config.yaml
n_layer: 10
d_model: 128
rope_base: 4140.0
qk_norm: false
init_std_o: 0.0442
init_std_up: 0.0442
init_std_down: 0.0
optimizer: "ademamix"
lr: 0.000549
weight_decay: 0.43
lr_head: 0.00561
decay_shape: "linear"
seq_len: 1024
dataset: "wikipedia_en"
Each number is 128 + 32 x the weight over its row's rms, rounded and kept within 0 to 255. Layers, rows and columns count from 0. The size above them is the row's rms in percent of the matrix's.

# layer 3 MLP up, 512x128, rms 0.0699, rows 297-309, columns 0-127
size [102  86  93 106 107 111  98 111  93  99  99 101 106]
[[142 128  85 129 139 127 100  64 135 147 117 129 119 146 157 103 167 126  89 114  82 104 105 148 144 177 128 152 159 172  95 181 181 160 172 138  69 150 121 138 111 194 162  88 113 167 156 183 192 191 148 158 118 128 131 132 174 128 131 160 179 161 171  95  75 122  91 127 115  99 140 113 142 131  29 148 172 129 171 123 133 120 111 112 151 147  99 160 144 121 129 120 139  81 143 134 117 157 116 100 119 160 152 103  73 189 113 113  84 177  73  78 119  87 107  90  95 155 116 142  99 140 135  44 112 115 148 148]
 [121 119 180 150  92  51  97 152 139 140 172 103 186 132  88 131 140 154  54 139 127 143 110 136 147 179 113  90 101 105 167  92 121 104 224  96 150 120 122 108 123 177 133 125 125  90 138 133 164 170 122 105 108  83 153 206 120  77  93 128 115 128 132 193 104 140 119  51 135 162 133  71 117 129 146  57 127 119 122 134 130 114 120 106  54 148  98  87 101 131 146 128 201 127 115  98 161  96 146 103 112 157 127  94 154 177 117 128 131 158 148 156 151  96  80 165  77 145  94 135 100 140 166 142 146 107 107  92]
 [100  98 110 121 110 122 148 121 122 120 114  91 126 153 133 121 108 118 118 121 135 136 139  90 146 173  68 128 125 145 102  92  80 126 129 125  95  68 139 119 163 102 131  85 101 131 153 117 138  88  80 169 122 180 155 217 136 176 122  90 129 111 170 120 175 124 118 128 182 109 140 150 152 149  55 122 123 172 153 116 242 121 152  91 153 119 132 121 182 197  97  96  99  90  81 123 127 105 156 139 155 158 120 111 130 115 142  61 139 191 139 189 105 137 123  78 140 166  53 119 138 124 133 139 122 182  94  70]
 [133 104 140 168 148 115 134 122 115 154 195 117 140 131 103  93 173 111 125 124 117 105 112 157 167 140 141 130  85 115 105 120 135 192 173 172  99  92  91 153 159 108 153 156  58 177 142  90  93 111 181 159 109 163  83  97  97 113  94 119  91 134 108 105 161 179 130 168 111  98 167 188 120 178 163 104 127 165  81 171 141  72 173 155 163 129  84 139 114 130  98 160 142  43  78 153 109 115 134 128  62 153 140 121 110 132 134 155 123 137 113  34 119 118 187 115 100  94  91 118 152 144 148 108 153  79  80 114]
 [ 92 125 105 142 141 141 113 178 111 143 143  83 196 167 113 131 134 108  97  84 107 154 126 203 179  74 105 113 155  65  85 117 135 123 133  89 127 147  87 141 178  86 128  96  63 130 109 126  86 132 144 108 122 111  66 133  85 114 135 115  92 105 165 133  46 127 119 138 138 162 184 152 145 180 145  84 134 124 103 116  88 111 188 123  60 158 137 160 120 137 138 168 183  99 143 129 113 178 104 120 140 134 176 132  93 213  74 136 149 134 145 121 142 173 125 179 105 155 119 130 143  91 114  94 118 108  62 117]
 [166  68 111 191 151 134 132  76  91 175 149 189 173  83 127 159 115 140 161 104 119  97  99 203 143 163  50 138 136 102 136  99  95 103 153 130  99  86 106 129 164 134 154 148 110 143 145 116  79 116 118  73  88 137 105  98 140 136 142 111 106  92 127 100 166  95  75 204  99 160 141 187 166 153 103 130 211 115 130 147 135  99  86 124 183 145  83 143 151 105 143 179 120 178  77 170 143 150 118 130 122 141 141 108 126 108 132 121 165 111 104 110 124 143 199 155 169 107 148 112 140 152 180  86 107 117 123  92]
 [136  95 131 125 106 105 154 129 121  99 109 117 169 174 134 127 122 133 152 119  95 105 130  86 166 154  77 145  79 161  95  97  65  66 135 111 151 125 107 152 153 177 125 137 124 133 126 115 137 174 136  38  72 172 136 171 139 131 128 165 142 111 156 111  81 115  68 122 147 117 163 162 153 168  97 172 136 132 187 120 137 152  86 145 167  77 139 153 138 141 130  89 124 144 101 127 117 114 175 135 161 183 175 141 143  93 121 146  97 132 107 104 135 125 140 166  32 157  64  88 196 120 163 169 213 151 160 137]
 [107 128  64 116 138  99 156 136 103 130 180 125 163 121 128 126 145 121 101 129 123 106 134 152 132 110 127  89 128  80 142 225 175 149 120 134 127  25 119 148 119  95 130 152 122 149 136 165  96 117 138 190 134 119  85  91 178 158  89  82  83 112 119 161 154 155  55 202 136 140 144 180 125 167 154 165 137 156  83 129  90 111 119 124 119 115 131 135 130 151 148 180  97 153 137 142  70 192 166  81 157 147 102 140 104 147 143 106 118  91  82  97 102  40 155 138 127 149 177 152 106  78 137 102 139 161 157 149]
 [119 167  77 150  79 151 180 111  97 107 160 106 111  89 105 122 152 107 108  77  42 108 114 121 186  84  98 124 167 182  59 145  99  86 129 111  82 126 101 178 166 137 108 106 103 130 121 122 159 156 141 149 159  94  55 120 133 164 122 114 113 132  88 103 122 154 148 140 136 146 166 145 155 131 125 165 149 193 167 134  82 116 133 185 153 141 118  42 136 122 145 111 139  67 149  88  82 114 165 129 160 134  81 163 116 128 144 144 144 145 120 103 133  83 139 114 112 139 212 127 113  85 199  98 133  88 125 108]
 [131 113 144 172 220 145 135  96 134 149 141 163 133  76 100 120  99  90 142 107 121 158 114 193  83 114 169 120  92 122 137  84 192  88 157 168 135 119  70 116  92 147 104 175 109 178 146 180 173 159 137 138 151 110  93 151 182 175 121 141  99 139  97 128 101 152 117 153 138  92 119 104 145 172  59 100 126 141  77 129 136 189  33 127 124 109 116 135 147 108  91 146  89 138  96 113 122 132 132  38 141 138 174 156 180 114 131 107  70 127  93 123 124  97  62 134 103 145 116 116 126 159 128 153 117 160 155 110]
 [122 126 148 171 129 148 121  97 116 171 171 142 139 132 110 141 193 104  96 130  84  86  95 151  88 125  74 130 145 109 121 130 103 151 168 101 138 112  65 152 115 135 154 120 145 168 115 124 144 167 142  89 107 127 144 114 109 129 137 114  80 126 137 141 167 174  62 127 131 175  68 164 166 147 116 106 136 213 114 178 176 108 134 169 156 164 100 101  62 110 120 141  68 111  93 144 132 150 103 128 106 120 133 138 105 121  31 106 127 149  90 134  91  63 189 178 103 193  96  92 141  67 158 140 156  80 107 132]
 [133  83 138 164  97 113 179  75 220 114 107 143 122 161 149 148 150 128  89 144  86 110 121 155 125 127  92  71 107  32 172 174 184 140  99 122 168 164  78  63 116 132  86  90 101 133 118 139 104 124 157 168  87 101 118 121 149 127 183 187  84 152 113  77 107 177 151 150 123  84 142 145  93 174 150 132 181 135 112 103  97 134 116  96 118 123 122 140 181 167  72 100 112 122 122 125  76 131 122 152 144 183  94  89 129 138 143 111 134 109 129 129 159 153 165  69 129 135 130 100 155  83 140 179 178 135 138 140]
 [136 156 154 124 169 146 159 128 124 146 140 114 164 129 147 126 130 165  96 134 128 123 130 105  76 153 166 140 140 111 140 116  84  95 146 147 156 132 135  52  76 144 132  87  86 154 133 143 169 158  85 132 153 140  59 117  95 154 170 145 141 152 179 135  83  94  67 147 157 173 218 168 189 141  83 105  97 109 173 172 159 103 164  68 151  98 109 125 126  95 126 143 133 145 106 196  89 139 176 123 147 144 196 166 100 183  77 194 138 173 128 122 124  93 163 156 138 144 104 114  84 158  94 125 100 135 153 110]]
# layer 3 MLP down (transposed), 512x128, rms 0.0451, rows 297-308, columns 0-127
size [ 97  96  85  93  94 117  94 106  98  94 113 103]
[[166 115 135 159 134  48 101 120 132 127  90 140  94 155 116 108 160 164 112 156  60 151  78 120 136 115 136 134 121  69 109 122 110 105 123 160 147 141 185  99 116 139 108 135 187 152  80  99  89 106  73 125 106 138 204 155 151 145 107  96  94 154 160 147 123 114 149 139 139  73 154 164 153 119 121 157 106  71 150 179 162 211 106 177 129 113  99  61 166 152 133 135 164 163 162  98  92 104 149 180 112  64 135 170 135 116  70 115 114  81 168 117 184 146 129 157 170 154 144 118 104 125 154  89  88 163 153 140]
 [125 180 115 132 108 161 116 116 132  64 120 138 123 166 166 117 124 149  97 153 141 112 113 168 106 136 187 194 130 133 105 153 137 149 145 107 153 168 165 153 142 130 117 141 146 116 149 142 131 121 152 182 168 135 113  58 134 134 156  88 130  64 101 157 106 160  57 187 151  79 113 129 103 130  91 176  93 146 122  72 143 159  83 183 179  90  96 127  74 112 133 114 117 153  70  97  83 119 104  87 139 105  48 113 207  87 212  94 111 146 129 176 120 140  97  94 133  74 165 141 124 136 145 116 129 133 128 135]
 [132 116 112 149 130  71  94 114 109 156 125 109 160 101 207 194 173 121 118 138 151 110 156 180 119 126 115 102 117 138 129 154  89 136 132 125 159 129 117 145 110 132 166 105 137 169 103 125 171 159 158 101 148 100 113 118  94 152  72 173  98  41 141 126  59 130 121  95 129 106 144  81 192 114 104  88 118 117  72 141  73 152 135 197 115 153 109 150  68 131 135 144 131 104 144 149 169 170 166 123 142 108 162 138 106 101 170 203 121 127 108 161  64 193 126 174 105  90 121  64 103 139 157 128  77  93 140 160]
 [114 112 127 119  95 167 180 186  66  95 126 103 100 108 119 129 114  96  80 135 170 122 138  67 144 132 185 185 131 118 149 114 153 102 131 114  96 162 132  87 148 160  98 200  97 186  98 161 184 174 135 196 102 115 124 163 155 150 138  75 133 179 146 129  65 122 162 118 141  84 125 139 119 104  84 106  90  71 113 149 177  57 116  82 171 143 107 152 139 171 118 113 105 154 158  99 121 128 104 136 168 125  76 119 123 169 111 110 133 111  96 122 181  90 121 158 106 147 120 202 177 152 116 136 102 167 128 122]
 [ 73 117 112 128 131 170 135 159 129 196  92 129 175 135 137 142 116 156 127 113 132 120 143 139 136 127 119 125 147 176 128  63  64 106 143 166 134 174 106  88 170 131 135 114 163 140 138 181  77 147 195 101 150 175  78 154 111 215  99 141 112 162 188 113 154 112  95 188  98 101 163 126 120 108  96 142 116 138  82 141 103  97 103 120 142  76 126 103 122 145 117 125 116  97 155 139  80 101  38  95 102 114 111 105 115  85 130 156 142 191 106 175 128 135 145  44  77 107 170 142 126 169 168 111 146 117 109  90]
 [176 117 124 107 148 146 177 110 152  71 103  81 156 151 137 167 118 158 177  92 143 159 107 117 182 104 168  82 195 120 159  94 129  85  58 174 114  81 173 110 170 118 128 116  96  99  59 129 148 129 140  99  99 121 137 138  80 126 143 163 114 118 128 114 159  70 139  73 152  99  97 186 117 113 138 157 120 124 111 131 141 175 144 136 120 109 120 110  92  90 184 186 112 155 143  45 127 166 133 121 142 131 115 127  62 136 101 240 127 132  78 155 127 165 108 112  92 148 117 152 149 146 155 102 160 126 128 117]
 [ 89 127 113 107 156 141 100 189 117  51 106 134 135 151 101  75 108 136 179 156 145 157 158 125 142 136  96 111 184  95 181 125 199 163 126 101 105 152 146 142 166  75 135  88 100 149 164 168  96 135 151 189 162 187  97  56 137  80 169 127  95 135 151 184 164  93 170 142 126  74 110 115 126 101  79  94  63 153  99 122  79  76 104  84 132 159 114 137 156 139 111 155 130 126 136  71 127 121 161 133  80 153 108 153 145  85 140 117  99 153 164 115 139  92 143 155 116 120 132 118 125 145 133 103 152  66 109 194]
 [ 95 114  93  98 143  87  95 103 101 145  94 119 155 155 105 109  95 119 125 144 183 101 104 129 111 169 165 197 112 130  98 159 118 107 152 145 122 181 123 154 157 191 135 133 134 181  95 116 172  86 140 152 112 130 128 119 128 146 134 111 125 165 116 105 121 111 112 155 163 116 129 146 138 140  69 166 110 103 121 118 138 119 114 157 109  87  76 140 118  40 178 142 181  93 115 148  94 111 139 118  89 113  62 173 139 140 100 143 155 151 112 135 159 179 162 128 149 149 117 251 111 159 126  26  54 151 106 132]
 [123  62 156 190 172 157 121 121 176 155  88 126 103 165  74  98 132 108 123 128 188 172 148 102 109 143 170 192 143 140 143 161 117 160 106 138 160  62 127 113 135 103 157  62 126 163 156 137 109  69 142 177  90 183 179 111 129  82 147  77 143 136 133 132 123 120  90 176 125  97  93 147 118 123 162 103 129 138 166 131 143 106 135 126  90 136  57 129  99  81 166 146 109  90 132 151 134 114 127  81  84 141 156 144  97 134  96 106  96 171 126 151 141  64 122 162 141 112 101 170 162 144  60 173 137 163 133  53]
 [ 99 176 138 141 142 100 156 104 156 195 124  97 139 114 121 107  84 160  53 118 100 132 153 186 219  96 127 118 105 156 129 113 101 108 108 109 123  94 151  90 125 174 162 116 131 126 116 145 156 169 182 158 165 153 104 120 117 147 177 115 167 144 122 137  58 175 161 122  43  91 148 117 135 128 165 138 111 148 145 117 173 136 138 179 126 100 109  95 170 167 154 166  78 141 125 108 139 106  91 168  66  80 200  91 114  89  91 103 146 111 114  58 176 142 102 110 157 118  84 126 129  83 144 156 116 139 124 134]
 [135 114 144 181 148 121 139  90 131 152 158  88 152 185 111 129 193 134 110 128  77 127  52 123 148 101 114 127 114 104 131 182 147 137  97 169  46 118 103 100 164 132 107 118 150 194  78 174 144 206 134 133 129 189 133 120 131 103 113  99 120 140 147 145 130 123 114  97 154 150 120  60 112 152 120  86 124 204  98 119 154 156  71 150 169 113  92 121  97 196 143  70 123 148 101 148 122 146 166 127 112 210 162 143 110 128  79 118 144 120 105 118 125 135 149 165 105 144 134  49 160  99 143 103 121 105  97  78]
 [ 95 190 169 138 140 151  77  98 202 132 166 175 157  86 157 134 171 182 126 140 107 125  73 110 131 132 110 134  65 125 139 118 134 117  79  72  72  91 115 136 153 126 142 129 111 109 158  87 123 135 165 160 184  92 176 165 160 166 135 130 169  95  74 119 151 138 116 120 177  94 109 122 136 162 209  87  85 151 116 122 112 136 142 137 139 111 133 115  88  64  98  87 123 184 187 107 125 166 137  71  86 154  88 132 117 129  98 107  92 156  98 100 142 117  81 178 151 132  90 170 142 158 145  89  99 126 123 159]]